Weights of a small GPT-style language model, trained from scratch on English Wikipedia: 961M tokens.
Each number is 128 + 24 x the weight over its row's rms, rounded and kept within 0 to 255. Layers, rows and columns count from 0. Numbers have three digits each. The size before them is the row's rms in percent of the matrix's.

# layer 8 MLP down (transposed), 2048x512, rms 0.151, rows 1496-1602, columns 320-383
088:135109186102154150114148134133109084134096180129111132120186154108151138121088114080124126154108111083137137106103139150101141088100127138143125115130117177120089120113144144160119086161138151
097:120102187156133131121118104135151148177134110131073106121134123083142171150142156110099137193131095085139123124108114140114120153107095177113134101132131147098067135136117158135091106107155115
097:153131150092157150121132136102149117141129168129110113127140169164110119117147122147141126167158107106160113125131139122140157121122110066126169081120130186148139141140130125136167138121159128
106:175122132120110120140119109097105184158091135104107148109152141108124117142109137166143139116102154133154146116158150115163093157132134129133133121142115143153127138117080120136059153148107121
101:185168138128081076134117121110163155112116126120130150131102146127088159118125133106136074106114117116148145098168133138179103126153140143154124146142126107114100170144160139114139116173107112
101:156114116138178097158094114128164137143160101111147111120110160134146125106139117134117111090130119107134152094136145068111133135139150090127103122133118201164157131094090122122110130147137144
106:147141129133065106119110078113123096142130103153086120128140148113163130149126118156155142145129164102097143110133155142136119084168105104140150093128110132111148136104112116142090152106108163
096:107087115110142142132140172091091155103110091135145126138099110099128114127076102108125120112113134084140127118158129158105159100092141097155115153149104111120115154127135158118144155121138163
105:092177111174109129097088114150125145130121141160121181148164130158115119121149119139134120101126118122137138101117093139113102162136146129088079176129136128137074163145108120135128128132104106
100:146124116102097107166174153133120086145166140133119114132139170132119120139108130095152122127094112128107088173140121148092137140082122159156138162141097099170153097129146143110088109093142112
103:090132194109116101116080147119170165111095109163095131057148136153129128115121108162114107125147160144116099155130097108113099154111119155104132097137132142127105126147108130116118127113136162
101:085132130120121133135130091132127097100135142134114131116135137122143149129131149170122126128120132084098141152109141125146155156126129119094134109127130139096140126125152111112119122095126125
108:123143150137141099125157122106119185135096101142090100141144108149145122150094144093080145130136124150115172177103140120141127109180153125179134145157142159101097157118146130130126118147092106
102:106120126134079128131158135142138172158121148130095125133122090087164155112137091137144088151140135139098145119072119124157130158160177152151092132122147159076074100155088133136166138107146184
108:144114155118102103145189136136145110122135130145138117148078138161105152091086169090105113167135140131171097154135124125154117102120146115112141132124139099131072196111123155109145150164149151
100:155188125118128102140112115130153104134104114085176088167106123131111127152131105152139116122087107127147106151177150150139112133065108146107150129133126104121149118101109133137116136156089153
104:087122140082094143111154138117101159153116106112112130149122098138113159131108138144107108138110095126128133072113106114141117129093104137125125136153097134144105148080151064127122136129130100
104:145078118132123171122085098107142097098165137128127124144125133128139178121111113102147088098143140119124140157147095100085106158136098112136113112123144100173142153112156125118136133121126141
098:161122103131078112133134111120126100101104124161136132147122140145102123129091127112125099135095170129102096111102108069147094120141127079146133135149127078148120140164082140129145163119109091
106:084130170125131096172132083134118110136139170179122072123143129075100122125140127112140126148109077090148138109122101155100136090137099129158144110134131138100116127086129101098126108119161168
100:143119116116184100145129123095102126134140138123136148139134116109117081079082157105178117098114104138132098080169137128072119106132143170170098150081108114144115097090137097140121162152127111
097:090153122117123090121115122127093126108169117139094136145095155138122135103144120098122117166168126071144099147114143114143131154113117118148129122135096137132126150131121107105088091082140113
090:153129150127107076145138160147140135123127086108108111125125135142124135135123130107138131140139182145147162108148144135125116142153172104126150125122126090122151125110126117109161091139128143
101:140110131151099095115106186151092111132107154139145110120144191113122142071125127139098151117122117098107090088152163157124156132141074155120167115142150121078103143127136115111161094114140103
101:125141139156132133147107111162125097093138130162164127082114145175132078139122154081122146132124129151130109120111104142185103120135153135142141122124141095126150151144115139106115125136157127
104:123154147092122066106104122158097104116124179084136102125146163166090119148151101139121091110147104115108138137154104134148154119097106150111151139156106127132096144140133151198132143094163105
106:135137119108118114122118144146127116118102126157111128148146102124130117121150131096116087110122127119125114098147123103125168129119198136105112113123115110146107120112120119068095150167112115
097:134088115124115140092122115089117099106163110124128129137162094141110130127118152153146106135154106098178142185113112137124162097141153146140096118141107129154140136112171123125124156131137129
102:137104143082085096143118134139098135164156125102134119123105122168111088120119115111076148116103129143124105133130166147153122119105101137106156120188157137093136087130110069107131160115147118
103:107126155127166109101118155125123156165125119111102183077164096115148131143125115115121103115098111106092143148125134141113098125165120141150092162155139141168123093126112138121140144125117128
094:078126115149090112119109115145145095145138106148161129165112138126141122109135106097139113116141160114153145130122100087093094100178128097137100139099136120159153138127148159090145101114113185
095:093165160089116124117158133155100132133185122125152154110143164148190115152133097126111153165140160134121131117107137146100123130164182115124110140118100135169143118091152157140145123148075111
095:136136099141117136106105127095129130114115144129140101083192115163157082133144161108127132141134133136150133134123097110143141132153133107163095090151100140147156145107049174143080135145121116
101:177147129106134149105135159098101128126139132128148136140123097128141125129096120122128098122147156136133106132139138129113100139156100123102179125147126176164157141140119155111080133138184153
107:102155091125158159137114124130110129133155131099130126138094114099093143157128093085126144085141107159112123122120111102177112141122099123095133118122166115109132128115142120134101174137153147
095:114115126164163129120096138156108108129110156124168158118156137132088106086125098121113143126139176127124152142133131129120161147168175130095143135124139068133145169149151115139147151150097137
106:129134131087172167129184146203192152140117138123139121149114186148115115074174148116099159125099156093138119104142141146126104122137141181136160150110125126141113137122143171108154165109142132
094:113136079119120112125093169136149127128142119121104110140142135125120115172148127114129126105089143120146146096109099135124151146159083136127124198110140140130156130128137141114110167128110124
104:101116112131184125139116131168123167165152128117157127140149150125128143111116173107106129140099076138144183101129140155106155171187097111095104111127094127111172163118143151151140133128096148
096:122164115160116151117135139115142117141110121124151139131099107136136147141128110145147120155143149140138133096136157133123118108106162144102136118143132127118150134119156143148160077114128088
104:152102133131137140130134122142131102140169102129123131155098162143127117164108127143140091121155137162172132113149177116130153132120143118155139137104086130163113162144132143129116108125128147
092:090114103092128111129129128153111121139109082145146118138176138106122147084176150081152140126150090158135170182092107130143128163112100115104134168132108164099125126117127102150066144108141088
106:149106158146123128129127127121145187138157130147115136137119111161095129138128162137107148122097131167138134152098145147127127150131137129110149112077113142128143077159139144140145148112117105
106:170125114109130123105145131120141146129159142124125108122149134128136117098118062138148119135087130102102146134152180089089116079099110145116147133122161163140103122115166173165134166091154103
095:160090134142073116120128137140109144193110077099140102185110117103075119135102128101144111127097082117074133123090107106168073154179138132129137138106158113129131117141134133153113127123138126
101:104153107133110114147134131183156130084098103128168161175110122139128084123151152135175133100136164118170116144105135139109130125096173147142108175128078105165115093111123158113143110164094122
095:141118154178112125108134164122178131108144094108138101150093126090162183118182114131140098154110149155115136158096106088103114135134126130140093100129154120170149129141157124120171158160188164
086:143073082163142129129104143169108115123125154137131139070157157150119134177132163100115105146114148180132115153093127099133130127094136130088142094164117142150102122108113147144110107150102107
101:087128133124132200115170110162124151145144143137142091109126161151134151126137131106149134083122115162125118107163108102107147131107136088109154170142142136165159142163129147138156111170121129
108:161162144117133098171123123146157134161097139150168102132157157136101159107085144146142173133138149133156121111110136121125123123188116130150133151162148100143144185139095100108150119126123086
102:129130131130112125118147101123112103117086126117149177107132114154165080122129129089125115138168171134158134143108106153159098102120107145139084121131119104137132130177102173174090118160152143
111:128153105123075146119099130120170107105134129137135103114152073094093122122132113110122123103110125105136141110132097106133089160081101121123167085122101149119122146148110122140145169158110114
112:162126072126154136155105128127146157119165128155178122146137131114152139131101135153169117111168129153142111088137127139137106145141139104119108109104142133119123198100130142133130133130097103
098:130142152118094158145120178070128108147156146109136136120083142120112157096134118128132127108110099094155149155119152108112139128146111137113141117102144142147101085124129120093164127130131164
111:139093147142162124123114178147131127150140134128132122140131188155135130055158154180131093143123149142110145142133139092100093119133158105116097105124111120174120128142150134121135131138119132
096:154098107175137073123137113178149140104117151130129169173111116122128162118113142168132163129080148104154082111114150098151138151144131130102134106125138131128122128127085156123102118100100137
106:133101121138149112144148143149132113135126144139144122111133196116121174176099166155119142194099155126159042118094175166138154116121094156124108154154137103114136141114099172093133134118118114
095:144119121123139145121157136116074174111130154163082101133161087140075145120135076127097126154133107128104174142165129115161098100126085122102144107084096115130141145124112132121142134134118092
101:127150159161112142118129056145126160151064174132138103173109086177105146111144160148119136132152110137128112159146118109117105124106131153144105117153121124116142099153157149124140103168149127
097:141138111146111135127139161149121131118097080155127108164117114106130154120119128102156139119153166131134149127117158130124150102134163132112104134147158123145089133134097125117135116114146139
104:129111088126103095120158111129107086126113129154133138111143127098130180094146130164128151112143109113151119113141134122118096149105137146105145091118111121138132136143174125118084132106159110
102:129148101159130154116111168160136119134100125086081133134104137127116192115124141110164125126121117108099113109127147135133091120128120143107117133141092122109099116113107146149120153108166085
091:128158134151151149113114144133118112130111157137140143128120126100123149129124145154090173119148121100104164139128161111124115119146137119127115112115149106175145175101095106126088098121100111
095:142092099137158143129136176135101201090148119120099207112128102101116138176122133086146107128123103168142140104139162080113151141137145133100157140177123128108156134128134176051129205144126120
095:095153162111113161141105144171180136115117126118154109159158141090167095126140139153104163111085164129132150116116104120141167141132124117129154137128139121118135174144116167131118140128153117
090:104143100125127113088138115112144130133147189150166108072157151147115129174115141124127098126152128130093095096123153120126150096059138111096116152175119112128105117161147141167159148095126163
099:119148112117120133138121152154085138160106154095090125146125164123128159134112116114120153110134121121121120139110182166100114097129100083122138098111124101123132103156131134105139126128150102
106:114125135141132121130108133104114148128142168149130127162117133142168137189116161119156115110105128123092126123069168102124139131140094139113132132159136176149098155123095142138120122120097129
107:100199145130137132155144114114113082164136117109129136127131118117131152152129156096112115119115065095145082144148110143111166093096144099139157128149128138117114099098142146134158155125139067
097:117137130158095130120148162101153118145117091130144106136100111130114174144078158125148096132145079125120143143090138117136085186134152115143136087087119133119104125125119117137175136101143152
095:139145123153123131138145118122123112154101140162116151109108148154102138155133155171158139077122104121138169125092119175081122113102111099131119145110131117159114115067151146120156102123138186
093:159123102162097152136124095136094119105075127137116136127137158103154147133129135139149141106154148154083092105141137090110122046139091150060119138141116128149165116170163091184139144160132170
103:123151158096128107102156112104123111165142138086131151144135123151112145096121140123086148160104144097128110155116151132164172134144096141143104131144080122118119084114140153090127090181144133
099:125117116098130145081070116141163098092174142134121127116127091101171162102104131135078101114143133145141105119117120131170151087162127130110125147129109146097097116134102138131128123125156132
105:158088107080130158125086158112120137132152169099115143154111116133108109122111126105136182130119081136177113148170158146117162141145085090115156102130104103092106100139112160176129115094157136
095:125085145133101163138156105107101080123118124091123095113118137097099147132138122175138139138150134129135111145167150116126110113120116156130128117120104084166164138137090120102118147103104120
092:125101058137136122106109092152106101151103190096151113145092150115151156097141084162138115125128079142120094109137104160144152113125125133157129129089140135194158068117134137111094086126154114
096:119160140122164155120153083171087132164093126126136145152133095152135140147104126129141140066105102140070126124136148071098140091124109146133085091134153102134100158109142148136177135123154119
094:071163113109126100147156147108158127126159089103091080123105121098132148113127125133104083096123157107138124163119140147089122170141095147116114149108101145122113089099095123137119114123124107
090:132166086126112134152119132153088095098146089120115123129122110143139137116132147123167158104128100126150156109095089146185129108093114138161109172128136115104116152146164156110107136120150154
109:144158104114155127107152126133092154118113088103104117125166127095138133111131081074117148129144135145145107150150145161081122142149128099141126101142118170093168100149148146139109137143124126
100:108090089159106098153108169085116113160163122103093145144134165101133153121135141109100119113169166177152151145116122158147133100149118144123176086120132122119127147142147091071112124095184168
099:095157101127142102101153126093079142143120134136147109098116113139187137144113136154131102108138157155136146108135152117110119155122126166121165139163144116108100128129123152158092118114069125
111:114087143134128113161178096131141163152104137131123122100131115105126131126166134137161115112130158100118108090116115136155114123128106130136108149154141119125153118133149110119104143144072105
106:132097130133090117126134135085150138145133134156127087128138134125123122147137119156139122114098137128156152105140142164160123112137129154095136152126143154157163124126106169149113098110108099
097:178133132033134110091171118135131122120104114129112120156119109131116184088129077132095130133169145152068154129154103101140131110130119165101133121142141114133147140138161133142094150142107168
105:117096140163136112109135121113087110111129126138126122109104108113148155158124105116105092132119108131127106115136129113139151146102133109120103176152155112134100087110140119088133156167157138
099:098134071091126166102103115150129128140079130142137109109153125142167113127101102121115143146197163154135098139135112136121162117097112112103072111128163135131152123112071133158162147119129179
094:144111140131129145110169155171108080160099121149137162094106171152181132105122118134131113119089123156103116139146109163125164123134178122164138162167197103132102165118094158143127160166101132
098:137104120097124094116181159146155160108158155149095128109137101094131160144077100157092127104139113126134116106098120138100135114171155123138125100118137098132151142088173102142157158112128118
104:083119127155101147132149127153106129143163138151119167135155104165130127124116158094147126141119145112152145082148130151138142143127083131098131121119129157128115129124073136106135150087158125
109:135122093146114134138142116126149071169107152121106184154117119146127161165150134090102096150113159103134098173131108134147125110133151151129098123119099167146116076073089146133150107123128127
101:105125123144144117141127131130150106130119169121134135113104120095162058124101142168107136117132123115114127152118078155150143161099146143149085133115130172112152145133120148127168125125170104
095:147111139123148146116124100160097141116104106071101178127135124107176101140126133150127101140107141154128105148105104129174118113139129111122137139121151131138142146111082163105106141137104123
091:136131123149109146137135118099130104111145073147154132079111119112109148102149123114110132140125147120128146159173124127155155101104134129180104125133141086142123118145104146094110141172122109
087:169167113146116148145121101110189105138173088125158124144126184139148098083148116135124118098090166163141151135121133156187079111110194132140137133165161138106126134139112129127121136170138173
105:125101113107137114124102110161138165130133115123134111146149078150141115119150104109115095167095096128091145148098178134156088105104108103164127159099151179151140108098139119121104173129138169
099:097120104138136124108137148144080093102103089150159108135154157123149066111114124169119142094123133112147104106118126093109146156142136110101093123092184139145127121101121095111086097097102112
107:124176095149118121137098151122118088104160148160133140129137145126158145113164123126122136109117120133146099141122093140101090136075138138130123136079108144119124129134131089164096139102131166
096:128129128147117152167102105159109145134122156156112140144157115160126159127125142119132144140138136120103093135138143107116100134132116097172158112111115151131121150100135147141092107129152163
098:088087132124108120112147115138203107133149148146107098098103124084155098147118120142090123098131137102140114160117107118104147117133127106092124137103115087151085152136096123114152116141102134
102:174097142116100137159152112126161143148095120038129099110122117092151140148126157105117121139094125103156190172116134172160107133137129085135138135135176131106117143128125161162163146076100105
098:121124133102154128138143081119140101130125135143125133123153123130144153148097125119111121180132095121144124110160109150171157102123121103107144145112172132116113102095140101121105133074158114
096:106122149130125152148131079155128124134112101148112098151138168068158144149198119077137152100087107131106114125137144197108133150140139138102130129141139134136140098149118109130146103122124125
100:142156123096175110135125132113089124158129145131114181106130117153153125127107128108119113142131138140098127131131143132132166098109061139074151131102197088141099163111116122123117108118136113
108:112129130116133100123132142112153118167093099117103098175120158124157128152139085160122141158120146145166166121137089169157080144110051137144123112115142141146114134104077139093165110125147097
092:143098125125155174125128119086130139172122110154124106090135132098096120146104158118161080119112108189129164161118141108157092100136110106144143144187142099082125149083105137132142120164160107
# layer 8 MLP up, 2048x512, rms 0.154, rows 1497-1603, columns 320-383
108:137091156104112164124154139118125106150139115112148092104131114122083113129098125108136142126113091138163139057168134162124111143143169130114139112150154103114136130132113114112101128143098136
096:106140154147088165129139097141133122144110120152103137146149124131103139127136096104119133152119108163140135109142124178156079165148137121123173092132151153149165135137138114092111118127128146
099:168098132131151169153130098093107113098114126131114093155107111114098121086114133127133120125075174112098092165145159101112119154133164157134119113131139101152150145113125118114104117081144130
098:080144125123092153121106155116162147119152120130104136124164129116147091153166085145155122080098123130126126133154069136130119141170134119120136124103108148110117137102106128088089156135101160
099:135119148124159120147141156127113141120128109079086158138162204104087124101129152111131130153129154118130129150114105078126135080098087115115126111128128106137150150139143126137100177171097116
107:176172107127130099114128122108167164147125144162156122117160160134124140116089103095164140131127135151143166147127090141138122157143116123141122135111095124132141144123109098141099128132155131
089:148155116100157180168112115135121172120147136138138088104128097094136120138160157139120120070153166170123090099139129083138136076116135130094116149155122130108124157125110161173113129145113138
103:107130100131070079133104118167097167118135119217123172160150136165129115129112134167155151126115156146136097150146162136124140142123120092153071123129097098155142133159118108104125153188164099
097:111104116159138114100145121116125083142148129170168086137119107116134100115143132130101107140085112125112117133137082102190104120140127094117164140134117162136158165146103142177134196112104114
101:092138124120085136144147174116091128158143112097107117099158122138100154157162086089166147068137137156113133140114125131127160184127123124131133169119144142129121172126135113137152125129150103
108:165121139143167156098108113105145076138114106126141101110125143091103136156132104127111181158154122161079081093102138164124107128125148146107083120090121092150162127096130139125139128111174110
108:147192130108133088106129132113112147086131154120152111133133156142148072126094152143154135085139126108099176127126122130120137114096140099100108139150107158090148170131134147123115107182135151
097:154098067120137156157131119127151121126149145116165104120144168149129145096139108130098127147115123143114124132133139098136126115138107100141165136099142126154114167134144100130174137116112173
099:126121102115094121169184120089151132122106094115133125119134120094127116135107070108087094138172094120133130136114099153141156165166149127142117110150143141147139125125112133103141135169135123
100:110134123126145151121114118150164142132202092090160168108119136191124099128120107095114144131093149145118133142125148135184093103158168125128121135142121139068147145115109078131101109140124085
108:120152136099126121148102131143149133077130139137147118112128133155134132132157123142123085090141142153121151102158112120097134127147130174161166147160094100112102150141131103116121088120113125
124:095088148133113091148151102054129106101111112131094127149142138109129119099121096097147157135137105121090115124187128133085141130117137119152115100150117099141158070137070173116149159116131126
094:114127174142120093138142165165141157109115165129122114096082135160116162072128151127141116133142164106123084143144112126096112146148113127130115123112094151095134153128106097135164103136154136
105:131121106094148131146145109092150091113105137136135100118124118085134106165108133148140135140142143119172106115103082134097176104122158141113148141094150075151162161132130116128133142127111202
102:187109142133187100134137138055136152122139129168090161146103116145143117146127179190155113133112136158128121048105182142138104101099132177148099124146149109126116152159110137145112131143123096
099:135164105124127174117130142106158103134128149169138133104111081160171122108094153110136106141116131134139136116099123137129147160170109117095094139147114083102093107161103096122103137109126155
087:143143142095124159102116140123128117120156146111115120169156144128155091126149135136140133116109142110140165174112105132114144146152112094100142129092111106148112125154198116148161141143098118
100:155126126116085150064150130111129098099166123108095133131110148173130150156129122119133096145131150133149140130132104157123123102078130126124122126105133069117171136138153107198150122101128169
095:114154188106147166121100101146102145162122125124130214071130148120115088135123112120115138097062163122123105137141109161101129107141113151105125142148158164162162130157115136112141112103107073
097:122119130155152152118090110143092114182089136137144126145127131176148127119081113108145107124124144153140124129110159145129146089128145099131107130119103134130105114146098161108160155109112098
107:134163155120114125153084148142145129151143108170114158093132117125134104074120134123157159194104137116092127097140107117181104092131107136115137157092102123129157145110151154081105119119144134
093:138140129101160150133125088135128123182148131192148118142159103110167161130142147130144085122124127126161106127139126143129188121152088140132138124106159122133142150123139125152147186115148132
109:113156134120140125157083122132114163112153090120123146101158118098088147091142098144151098100120127161097135134112125096130181100138086142118121125105102122133113100137128115130055162124134126
101:132144146100125120105167147112172147168151121144099148134113165142106103128165148098158145144157135124135131128136090139120121099172107116177125124099097169126073123085147116119143121148113166
105:118137138095119121152147091157103129175129099086131117155118153113126137103137140141122140094123106142143192124153108129107128162126100118160133142134089170120146150162147136119136145157152128
117:149129162133099124148193090106112134149094120105172183123125118093157094162170100113093169128123097133131119089143136133154106141119127169178114104157150089113075163174135146109150165173084089
100:097156142170150112126188102156145106130133133109113124107081097161086118142166126134171131131130103118115125133080147118160140132121103154113208103127078105132104157130136136114166149133116116
091:172122146107152094144093120157153089113107117205126119125096137136172112129154118139155132118112101134128091119142134168147178115107130109141102156112139126078149141121142120115146090138128116
106:124072104138128121134112098136157122156129108148121135134130134101132149102143108128157126100154130137107119099174134110125114131117146106171107149120116110142146129184172110094090155119135101
098:162141126129134158152106129082121137121120127171111128178156134137118122134128122077149179113136102154092170143127124142106150107132109102154103086131126125123114129149132128153149086107117159
098:106135180108149154139138127167132109063101111156121125132143163098090145113141093136146152084110145131090148111138151105140122153108126114080142077117182144144156099162133084113116147104100108
100:123076150137155151140112120113093169096135109134149165128111125179177155100142185140119080064165114155167141096138116094128125112156116130107111135178084113125102132163143104140116139083120100
103:146123179123132148117175172110097112124111113134114123103142158113092104093155122156127136107142110136137084143119100179122204114112072107162131139132099137174112151140187133123146081093128144
093:115150133110105156150136119124105130117139119136159130069126141146140108116125165140096124115127130155144172181168127179164141144128127137118157128145132120175149151128144104134128113122117133
096:086155145127112095095132161138121123116115089145105086109118116129106132124141151132091180132184155102123105092095115101103154115126148131088114124139081105143143176146084096158120137144141102
093:136134127123113062162149112107107150143133127068139124123100125119118099167173175092101124125102092153131138131125093136094159122096118144144152123131106116090107170119148122150134142114137130
100:106123155115096139141123123142134136126122135113105136107135138139147149067136136117129121087114144146151118148150113102107159107158117146129135124134168085174132165143094157127163190150133116
108:117131145110129085148095152172153092089142099106132097141125096183128092131098102134160112114119167110087120141133188097116128125136133099129150149119128130128112131128143135153142149178131152
092:084147138122154104107118138107140119187089115149098146123118100143114141107117129089117129111128150153123166140102128122163114177114110112128129124158122134057166161151110146134117118132114161
108:115152130122157108131144153131163130134105133163162174140105148109107093106141104129113114107121155112136082109131159141109119171155169153108122103098123128121111123154109107152120114115123130
091:110104111130133121106111151109120129095173133102097119113112141150143127130098128161101155106153126105105117157077139152123101167122112134116080145080165151100165140156109137145149178116150148
091:148101141116137129107131134066168098129127118142144162131154090136126136102127140134108165120133111113155095159098127105093109154151134137156099103143110157132125123151144152128150119151134109
098:127132157161102151145119147109125086106131121130167102148142114119147117137130122151157139087179101147116109133086123112112099124114111127152126144179160141124124123137088152108090125151127119
105:109123109117162127119131114101115148109150123124132095122123115148096108151154156140126142116090111126101150105168102134152126155148152117144135122189165148108153155143079153150143131108124137
099:173172151112134124119097081137119164130139147083149116142122085116127142147157196163124158121088124111173093156107122103169135096156088099157127126109136131138154157140157096125117140110123157
116:126147127151142123106110146154134150116178135089125114112121115172141131100147101113150121137134106187142136145102100182077129110082121097121088075118162112159083136128142114115157131168138124
108:133157133059147146137115108112107140087121126152154152152158156157132172101060095140162155135090137148096164149132137127150178099144093160137068122071137121100114145144144131116151121156111110
097:154157122147109144164156089137150141125170119139141099147096111128098109155130138115157083130135083105154120132153135144170100174149162118123114146133085167150101147142089146108099110107109135
114:178155107113117142132134111089149147102141156079116138116128130164083111139154141159092104120117153159158095103168104112150103130127137115126144090132159136120112117131143144129143114118132130
105:162157169129153123104124119150156140120108160114168131162131128147074125129072109148111123114119119155105159133137152131096131156136088108130120117117119104111164117129132130170098103114139124
108:098122109106127150113085114089146091097142175130152139110162192160110107150107101146160086173098110114151162087149130051107100118168149121162117109087102104130141113131153179119131125091101147
093:107133166136134126141159154116129139129128142158081152138121092127098140089110184147117129129101075155145115079117182143143172126128140123134147110149100122121115125169150120161127157133079122
097:132100117093106145147137144178093138125146114176152134115125102115109100150135124122120104085131133177147106125133149141114090150124079073134127125169156129109139127090092072121128123133075119
094:164163148167111124127161132122130132132134130103122123157123100152139081159089195117129108132090120108129150152096130167122117132129151115148109079157132157153075115161137117118131098112126141
102:138182160189122143186125118137107147121124118131172113113089172122114107120153179163126156123115150144121090107122152151097144106121093142122165133135104109137110064141114123160118133106108118
103:099118146067109151119131108150129158165140158144121131092072185071118115109092106145127102138120178155145121119102152166116097103127113155116098085152077118084132150149128119129081122122173119
084:076125189127111143125190091109152138107092123136090135139136083092109129089125158142112133176111112100084141144136136070158120129145138167125091129093103132125104129098149175084155118119142134
099:108138130146155153151129124079147136129123080117194131108155152130173100114143107151108116134133089147104169127171109190115143092159131142135086086104143126113139166133115115141129104121140120
090:113193139158082158116144153145121129132061118135135115157114087105136150122103125140099088122109087131179120138122153107132133144114138138138161125090145099167123131158114117156117104136160138
095:137151142078107120090101121118103121130106105123162091094143109125113162128165125156153147116097111128120162145148104124061153152113100121150157160124100134133158139114122168181090064141140150
097:078141141118139120129134124122165129181166090128121111118142178170122137100132144101157149119112140148121102074077131183132121095140134129139072166086156149138131123038115124116146108129148155
100:110166107120093139158176162119161140107165128119121131178107156148143116132099128133135117098156122131120146167136081105148107145141117055132096166152129133093144122178120124162159162117107110
108:131163140121120131121148119121149113140127137152163136165121093140143126067126091148161117102117130131131142120167122114174147121127107149126130126109181134145134144169101131140162142134141105
097:108116153058095147157107130061111104110139143129150128121076104165140117152138094142113115139166093155138156146150128108129153107143110125166107125140136138150124141125094117112128119151148134
101:149155071111172116148091117144137093150111153108119110100118182154111117090131095126121099075153154149139172132142144162116153147134117111111196133101187118138116135140118138151157112132131105
095:160128163104147137094104166133144120144118139093079130140153140110159142131113145119109148167143144120119119156147135097141098158122157143113076136106109126128139074138070105143120068131116109
091:123131160107132170097129149141112109165070154158128139124140120143107137125135106173097126090153141117167114135127108114173131133114123151144122145153128104130157139114079125124146149112151118
096:121137165135149133120092122134167109125126135143108155147173138150123121116122150126078075160149105122157126108110124114161132136158127120129090147113119149118064127088123116127137110174109191
095:165137171121151142131138100130115144099111116161119147131120158161109157102141131110142162122148171167127148165134135165144131139120146181158142144130115148164121112135172129137130074177082131
095:191156090114077161168128087159140149113097146147174114095088127155094135152145138080126079087114130146164134121131120168139149130150110136152114113139150178154144135139146061092148129099120071
109:099151164091076109142134160102131163105145077184101140107151106098136124141104159091148141162132135127127162151125130097156133096105124125121118128171112107113084134155102149170109146108112151
095:104150162134127179145178128145128122168131160110101128143107116082133145164112133138151161109148155141146132142139137129070155149058135101144136097132154165117120091140128131147123131086141115
095:134084120143148199142134161116136086110127142132113123141171096126112131125173145099130154150149123140124151147119101127106154113140121119127103083108105098090129110108119101107161120109059113
083:154119136118151122116119124144163109156151166119122128115097161132120111133143108141137146113106144142143134126119126158107125100130104111154097058140108140100090122119119124126150135158138102
113:104079111146147114116105140119147080135186137136122198129142128166143116085109136145141112108148144136176109147073122104144136137100092154130123142150116127134131155148128146097121132147157127
102:129116099129120083112094163121146094123136136143117125134130168126166142143182138165072126108117124165129149111139139104123109117129093120120096126125132130135108125157107122121110099070113116
096:113115110127108166136124108166142140175066130120105138144087116076128179148144130163097110113143133151101112108109132111147095145117153146111125125113090106163121130085122157119186121155105136
115:169139140108120140113145114130136113143132115127137146115108103077095132092138136165110149130142152145081117123101100138136150146137123102112114105090113081114132164134152096124111124138121150
105:147156152110123076158148076087101132114130108136122102158112134114139145143153125153133104136107112133134147146108173115185198131137146122117120096121100104135147148109146156110096121084121169
097:132132092107122112082170133131080127109179121140144167097154105107092155105108133115154114141112129143161111115187128129137107108098165164109159099174117105128133124114131125087100063160106093
094:099105135113148174109127142127125076166120133132117104118145106155142113083098155138119149131147161120077153073100085159130131126134118124113146143139155127120138142165177101100109163100113121
098:108128121115170138152157152121123144101120117174152115126103072163135155126128136093106140092094103129124149129090132109151159135079097109104095121115131117123151147128106088110198125127121161
079:097142127073142137090137104104121135151102164099162084130106150087145180108118154144107133134106144110135148153128135109102122145175115153098149147124134128132130121164116150179150125183182161
097:105114128139133167110164105117144152200145084154144132091119133108160116131137112155115099124119135121133117146122139101122140126141114116107126099118128143121128140146141129148180124107139131
116:079099114128110138093162076108139132122126128121084162161146147177105131151085121081132140118104122135114111163103115098128093157087130147160101145135123163118122140139110107121163106094123185
112:108111119130112135131094125094129132142118128101162120139118144093146104151171113117131103146120118165143115063111104118110045077128160145134147120071147110160122103135107139069131140145151137
106:147095107111156147149131128102108145144122118115108134102148090111133147070149135115127097116134166168113120120139114157149132161110128117183144143119133113126103161155166123131112167126137123
114:139123144139125155137135132084121143101118143146071139110120068152119107127091150134104128086143107146095095122146116135130168096105137099145142146093128129082130106130109128121111154108096117
093:109139149126140113152083107146098129102141168107164139168117127141127116126156086130182175115088080113137122114171110112097210097114128072120131147109113110109076107142117106178133138097183164
080:124119172124132110138136136161122149110136134143124116115127121097116158153152151091133154147156111131111145118154116118078162114072136103157116122095113164141151161134114128104151121140137145
097:131140137135101140144143108158115135125124114140116082110102080108062136114090158145131146128090114086132104182149160120170152156150122106130123115128121123134093173161133128140102120124114120
100:163148117107142110139130115111108133114143113070151097140097062111122152137123127134150134097110115131116152120127098115150113150115116101150116131129132085161094171103130093133159103114133133
103:121129132159114154121176100094112111104135116168122115096149105100152130124146172129150134153170132132142143157105120120107132127119122180128143117121102124121100129121121134146108119115115152
090:128152084095120109117150160100150107105150095134128165112105133140132090154144101135114121183096099127094150132112110127117116139132142117085110099104180113124142134147094094128136149073126105
093:102119093084109100102101092129063148126110097110124133114104157114134113155087129146133090086145137137124095064138126096133124110126160118101104130067133113107123155166138095120163143116123123
106:144133133128090151135135124139109142144102111129154081120109156117110157122142123138190125180100122154145134151107160068111138129145078077119129162131158150124137114154132140070121132177082165
093:149109134136154154145111094126162109135119112130152130108172065176128136066154183126110112081123087122149153149128118125125136126158163095116084145157136132124148175166116112146096134135109103
100:070132088180131119122084096159136125114129128129142121136152108173181087112151123070142090084128135142186115124222116127138153135127113089114130110128153083124170137163165133133188135130093134
097:107124110118106168098121136096114145158142121100131111135135122086083155126154164184169156130149140114106150151109135113104128116146111077107089163171165117107096140146118063132168102139156118
102:070136109132169154137133128169123104147122153106114119101110088134118123152177167142123134101126116117135174137171162124133156113106099118148059163154120115162127162138131140109139148143114102
089:168121113173207128168115165122171118131139132144129108156137124110169127119092170094104152125145183148094145114143163136113109108113121092120152127132172157108148135121091124142151148121134130
108:133118127142120132106121117120132146105131109136129174136104105091069092114138083126124109123123113133152132105162146099114158125128120134099076129150142165189124087135144131131122105077126127